Part of a small language model's weights: width 384, 36.4M parameters.
Each number is 128 + 24 x the weight over its row's rms, rounded and kept within 0 to 255. Layers, rows and columns count from 0. Numbers have three digits each. The size before them is the row's rms in percent of the matrix's.

# layer 9 MLP up, 1024x384, rms 0.294, rows 782-798, columns 128-255
096:139122183137154121171127092126106122159175126173144103121138119125123134133115123137111177160117116125153133127128081147152130141084090145138142115161128146126105097101134130172108114160166096159148114163150136114140082125093088118122125124146142110133144146114093158126145128155160143096104117097116089109126075149105114119114153126134156136112108168156115146125129157150135088140066
100:100111130177087114106139144114173120156163130116079122160163116111101109126143109092123156124103130142142097112118126099154103123133142125145142138113147116133150148115128138143098123102183128117084181137143115143133137165114120093114119112055165133106124131085089125097130089080123151145099136154139123153080137117105140119155137158116147123178115161106128114107123128088175159100131
101:175144087097151127096084159119129185112119112134128096155115132145133095145133125143121135146147065175111091132172153096069123160108113066119111187147145091102138120111120108120139147124150130142092129116165092102153133154149124103108075129140152120093091129183128146119164165119143151140149082122136119131135205113133103096125094151071130123179146106139130124140113144131139133137161
099:143130112139121167159152099108129111137142108126172110143143107133153161130126137149115171101116073134130114102115134097146129096141141146131115099132125146140129131097131130117132190141070139134087133124115109119170124152125134147140125168164118146122146082157117139161138163163130133125120126101136111153131170113131128119138139118168091112118149107091136099119109118122121146106117
094:120151090145139170151124129156135135095133154101102124149101135134111162107135167132141125157133110109137149113113147152169131098130119087106130157145134151114127126130193123129148125143130148113098096134179145144141172114190131139127101121144119107111151154117162124158144138164134121117098151169122130117127116098125139142135155080144148138136129097126100114148091121118168059169099
099:115164119108112132130126138155113152111140135145132102137159097124051139112134123172113133105123150128122117105126130186115157164136166120088106124152143140157100116105138129141141144134120123143128104114144094174129135164103130151140154184088140124109116129146129072117115121137164131125129136115161111135114138123132131116082104145122124140093194079118106109172139130132121129141130
099:109149131126168110156123174169096109157124112210157167128131124087103150033138123138133139122115143138137078145130155141133039155141130108120120152134149112112155148082103115138113094172157152117113127164135143137126128107085110139182096127161124174148122147134121159146129130145098128163088129150112128109157162105146106139153141126089144147143142111102137120115148178082123111115089
100:183086099131132133197123162140126120098145128118158116120106082154117145082133108126085145177114096118137126073137138118127146090094150138152119158167106137111152118131105126152148123084104135157137154108123138076133151085121107129115100132120106127140156120138080118142131149136138176096114099149135121119156120085116169128135167128123141153114120136142110142135167128155148149120128
094:142087151146144108149072159167131095158069131118098156094088124115110141154135168145107112132085146163139182136129143133129111099179116125103138131104123168142155106181136138093142119128178131095123132101133146156100120105100139141124139142118168100115144115143149163156128115118124153121182102152107149115145129148127113156135096104149141166138136135073134116098139145128076148160156
106:156138145127120145091138123136119111112086154152117137132146140147083145090108091143157126191114159149128158172198130139154113141111111089116091126171117170112066164132149086080155107103113131137121160164113130138150125096126115151095149098105130143137136107096102133126093070115111134104120122104113127131140146138103151146143154164180153146147123144113079127091125142125094118140138
100:128166149106131065127102126091123139095151105099123107135119122081116111094122110151104145163138134126183162106117098117131093163132126145130125148172128147118113127112148098118153126130139134144113103113161111115116172118131196130124155108140123106149176164116143131152129107088108107129123111109106107111103124118108096122150123116163113176126078153166109129169146121151188138147176
097:135137139143120123145104128132114141113120157121111126081157146128108172116092126133136141117126140121131101102112159173109121116136122150154099117146150163158138126119111096106162121133171127121093103122111140161132143060124100182141133102109122090108114137124135160049133154128085163131129134096100165103108129091143083127163104155144103087138139138144145106096148155105168166102130
097:153109185138139137141135125134125156164146153126108182123129131111143065140146167139119143118143120163130101110129132157124131162163133048138121166174173128120141125091125113176149144103084140106144125133116107162164119109151122171098147139150156159126125140131121109102109180138164121178115092119117166128122179129099127094134129116160101133164164177087135136102152123083169128174097
100:085152094145119159149127145143147115089141140138122108126135112144121122113156142143121082109133142097091133134094107080174117133142124131137057131134149134153146138140143093123140159127143147144152151114119097167102123149105155144120160164112103152145105086136132097107113124126184123105180115131143180138144113147138110134123144086162147081160152111131147142120129086143159141139089
100:157104076123086124098085123162141170132160116149103131100119097118067124125120129123137113133100161168128083129108142125121117155144126104136144131098140124144103137124156145140124129135135135100143112113145166129155121153110148095132096109120116168142140061131157126100142133121155146135126152108147131109149164159117101099117142145136137189158101128113114148119106128099112131128099
098:160115122116095155145124124160118074122164133153106140144081133131108154130086145163124106113150121077130105133134125117120133131103171122088131096132163121140090107132142159124139138107123130115131180131126139154150122126100118125121109149118125111124148100090169144141054085057107113082086136123143151112116127134127146122129116127123112109115206135142123109137145128132165130099151
102:117111118135055110111120139141148146129158135115153106132103085180142117130169148077113120163144119126118124168119128115121141133135154120103142141162128121152151076102128153151130137153135139179077118117106106119072077127134100180115106150126138128126106127137113073142135114120190100127137149140103125123142141156126126123119099109119085128115123119114123097126097142126110127115123
# layer 9 MLP down (transposed), 1024x384, rms 0.275, rows 782-798, columns 128-255
096:132136158152094148107111113114161143124124124104121124081170109148135161151133152140101148103088118187128104143095123122089104118113106140087140172134111133165098120142129138147116120151106123147151171143156137117107111153119132106138115136163151133121126114163145137085166135140095112126142115158130091150175155107156174095145163120152129149138113099124110116109115153170143136144113
103:070150099135158123138123132117105167152125098124118116136156103111120125098161148099129135153114145130136116107114079127150109129102158128114124106159141107152141121116146063155132143095118120098169082128116147101105157140153123128158110056155124108079164110105126145133107096110138076091096106184157096142127150099084138092145115118110159123150097126131110124145146088131128113095159
102:112130092117127136149165128144125131132139126119103087129119161162134094162121112093104134117110133153154121120126110100185156097120109162160140132163084148085098153078115094140127123108122119152132135185143148139109166138108133095120151114158127140127137126156138120090168103118140138122100105148105097137101108144112138101149096155156136103175048137164124113112126095135130140110099
101:183134125143114162107099128079162122149120127169142129112122101129090196103145124096142103125117147093152129126149110115147147100127063138103129179140115139130157162155165164128124110083143182131109103142084153127148119159155136097101121119119115102143107155128144167145142151174189115110160110152171122139157157131125115149101102127123115164117123099128157095128156166169142180142092
096:159140137091124085138132131127109167169109085181147155149155152097122122148155140131133151101169099161144144136144135159136153174140135169136132124118094140122088174139136157158125137138165155117113109155092124134114096117106094141131142109152179139145116117118114127108128131154117131157111078109122159106096120132109129098110106121125118130106154125146149090095134131151143161113158
099:152135136132146135145110118161133127119104110102116129132205083169120184118134125170080105130087136149119162133102162155108157153102121069135114147165112158141131117125131124139140173119083138143147105109075095145118123142103127122122103131131150140067116111155120141116120106102100123126125123113140072127176080134092095129151114118171111163124081131151177126144111137139140067132083
096:127131082090124084149129132131121175141145132119099128102122126116191121101130132119122084131135106152118140087090097112146103146125116114127151127138114165157126178138135106105129200123145126132143186142090136131097109118084142097176126116178110161160136143194144163139155148102110140145162120146131140129123124134127169153118142124172144151136134115104141163118126082117132146108123
099:099147184137100140091132131125150124124100097101144154148161109142117112089140068159149115145153119114119097116119106136119130128144127123123117093106135074119133142124141119123115120160152123144088084134076127113094118130105155152130138126114125115135193114178149172146074157152140103131132119149082116106146116150121127126136116140142133125077134128142181101155152119144175117153132
099:150137130152143159112132156165159096122107143122126143083134160166104158153056115093121122132108181111082094109152150137147116094090145132141108088153124093142091136153125135131131122154143092164137132125140138116129097130115149137105091133119124130111161096168114113129130098092133175110136108114139135107163111174099138101171146122130098146177162166099113131150151124096109128109126
100:096122148146123091148118151115099115120105135128107098118139137177137165107132104116107112143155143166112108154134128125134122187151104132103102159129125121100140098131107129109120115182106090195130132099151128117166136110129100116151196086103134102116086104094124163164096109130158091121152151150145096134116143126133121145125165161143101115117109137122156116135136137131121138172120
101:129093112195160115142132100139160102103097147139139153126089121106109115152108134108071121132090134120161129096139116155055146130095146110157128127132118119121149132111158137133092083154123136124150136119106123158134157172135163132143124157125155112117112154127107115097149127109128076115119125124151135154064112079117140138111175128150141123146118126144126108122134118162104122098156
098:172111144129149105093136108154136146077107153086099144123121132127144106094148128131176131111134139116122114125133152112184133117103136125111117129178148134085148103124109130154117135131139112160145133135123082146128136121148148141110117113091144167146099124137138120113146153121079087137130092161117093170109146110179146153107137131122162113124137099143144152147093159104134173143134
100:142105127143154108099097112132146099132165106127117104112079083082107136118113107133150119148120113119172126176087124135150144100136121147160148106133123170157097140146119121108081155136141100099181106136122145117112135120118109147166117100152106119051155162149135151176129105149096171078081098097108150124132087094095110144155100120101083126166185097130148126106118101130086107156150
103:066144069099120095114127115119146151109137154157148120112096146152098116138140126112140140133143121110071140092163094152134110128162092132127128126070170140166120102147122160167111138149097169119115127143172124113125159128164148158098185129092104136114159131118126129110120141144153165130104141122147090134084109093085155116147128128117136170134122109140130092152160147120150191117104
100:130121103113086135130139129146141147090155136112095141106120137119104112094120126141106166102118142126178115137143124072118142152179106087075125140103116131173100153119156123128109127098123124101118123157107099127165105137121136112067087130168155110140139137102169131113143114134092159109129078135146106118117139182148163126136139141158136125107108080160151185109126102156113121130120
100:145101125157145116128168074136136130143147093119090142125086135127133115154104135170120126138123132117145103126109165162077150090119130142140128116139083160124136076113105120123122163087136154139114109140107143164104115129109115131115145139122102123163157121113105121106092132141145095157138130110156123108127122125160137154134143164109155110124126134090156136128108161121100123111098
103:113160166141118082097134107081152144122139167146084124132121139114117069159144147149149131132149152124135112103100158099126137141149109132115112147126114142094133149117104104141168119141127117175145110122102102158156128120127101076123084093121122162108095120103111121129158136128116101134126123165124105129138133168178123156157164096117115133136114123133110129102124156099146106165121
# layer 9 MLP gate, 1024x384, rms 0.284, rows 783-799, columns 128-255
101:118136136122151095161110145100119119076171119087149115107115136084118119127071097081136157100107113151088109103124141146117128066133128122180155098149155137153140134152103118134078097144136121125168124168116120147142116094126163097158113154155128099165100145124136146126171173149135156110158084122116138076142165147189155121150129121125136089112125174141131121138119178125133170131122
101:104094111117155142163118120153104109145115105109138138132167135042133131117117126125131136117095113108112137132140093142109171137112151093158106080160105094155136126128134138090123177096148074129138128129125107109099132134109169163125108112086135123138109118132095146118091088142126142120124121149149147123137086088115124100140159121164154145117166161132102117101098190145105105127138
103:119159147118109165097141160121140155138184106094140137094145153155130139109130156145140089122103099159134133089113134142199172100168186158130121151146112129099154138125103139107106127133141157144130170134181100158116097124133162134152142167091109139108134101095102137117133118087130166127129072133168140119140134166152147126091126143112155122146127093113113151143117091147118136123155
091:118173103095063153128157145159119119092144106137120092157111123118107145142135142155118069169124103112126114132130105141103120137095123114157115102100137142157123150135126145124173154121099119132111128128156129117133080134122131128103159160169142123104118146109137143127096146134140157118161126112133093137115086127136144121137108109120149149125133096105164130160117101132146093160150
098:132126140118096109148164145118160118092118161147119138100129112128096127122113181139131117115118127108137097146061114106120131116121163106088138154126135101130146156122138108106111102128154101145112105106090161121164117133121171099148092118102167097088135106094154152184071170138122136129095119144103128117101167147117101087134144139094098148124124123132131112123153127099119142096122
094:093129127120167116140134099109093175116134116136144161122121152113114169136095162107126151185118137094147095087119150086110106139124160165132175141131073180091099132137098134095155127139131131125120168101151133185134149107113130129134136114116121145130063148134131155149104138184120136113131125145105130152139138163164144162140138119107087120135148124166099102123128100118137125113101
102:136129108158120099150147077158144147172124104163130075074112145066140125111110126148133113079089094142128117099089149096133115156139132104133111104110112145121145157118121159137096139147177136135112139164072166112089128161103108084154117151126126097137134110125069184117129121109147162124084121113093157117090110128116145069105149124121143125130129113151130144148150113121154130150145
094:127146114110119092117122145143140101130125089112096110099148145074178138124118148124126151115094158102117110136114131109107125135100111136116117077111135162169098176092141121126102126135111116129167132157159120126105082101072086147109101123083171138132118153100123149135089118111118155157159128136140124123135126161088139142171129112127119137149132098148106165125118142107114115134177
106:073117082104158146127114129063122125182108100121120127109144177117151146148162121082139102109125161098120135133145111107087126128082156091134123153139130121136139124158115099130137113117152128129098144156103105101112136136154130107154127166130088118100098147133134158107115146146138095114093114127128200110085139150167118143130129128106113138074151135149133158134141080151171122133135
101:133114091150126107093090119115090143141142164180112096150149160135115154151140103135134176119156136135149097128106125126136094159161096098125141155146108093119126110115157164129140135143110152134149108139098136109132105122175114142125150148140123150129165098136175128118094145121101132118132125130135112107097132148120110145116136139095108156133139099139116128143146139102181100137158
098:152113143111160129129085157150113150123148084103087115125113143147122142140123140129139149110100131104148167168175165119132129177142090135154152112110150173115172142130155128160159123134150110137122119130083119130101105118121161134160113140108139134139141109094134127125107155147172146120091139135076154155152104115100142079131148102156140187128116135112141104159130132124158122120163
102:100108098075097137119090088131173117101171106156156131177107156130146097117141094137122104106142106138110148088106136127142129154095108175119123108138173180121148101108140120131173158125139141162128131119130117093159106084126111138141125141109121116133107149168116175109175152122128071177112078150127116139120101106140139149122137127116168124152146129101106096114069139154130139131093
099:111139127165102158127123088128109092135120131087119119129141140136129119123112156123104193137106109163122106126103087117127161100136100120157116144136150173106122102143108111146097147149088123110141160119138106083154151133150117146127168129148129076128104125108120087109161080108150118175132125116130131090185096152087104174208130160137166131131129139118126139126127092136105153108121
098:151130130137109146148118132118113118124109119113120143121158141129072133081145169165093115118112147124146133098117162168098072144105090143126141074112139098130137112127109140142109141130143119140071125158109065136103084145141171123141126129147133066165092102130134098131126117167100152164129070135140086112155102117145106120124079149125081111114108109150122171092096155135140084127154
096:112174129126116147115151152130114178135127072109139114118146116107124080128119155169106164136045153132143146093139125099144095120159159111138151134138143111148098094129121138135101129139107119114112159136126099121119102151120136115074161142149153109131109106105144151139108114157163125134163138125091091193127113114107153132168159143163161144145131111109104126136103092139092146136132
100:126095148142113113173146124166135090158138099090154157149164128139114125087113103105115105110094131123115134161119157120141102090143136119135118159121122125112112107138158079135107161166102135088151152134148143150125122105119168135113144127086071133165135127146133123113082173124175094147117131122100109144112154104109094113136160131141102144129148147121142133182093109160120108122131
102:167097117123129128136107111104134116117134119125142128148131115147080161128121099120127127134117124136144133142091135121136141124109131104184088137127182134151138164109128099125120133137123103137116073104135130146133141128136127085126154117125130162118127162148111166133106100100138108120103108134143113126110145117117167128120146127141148104138065110145163138116193141140123148104192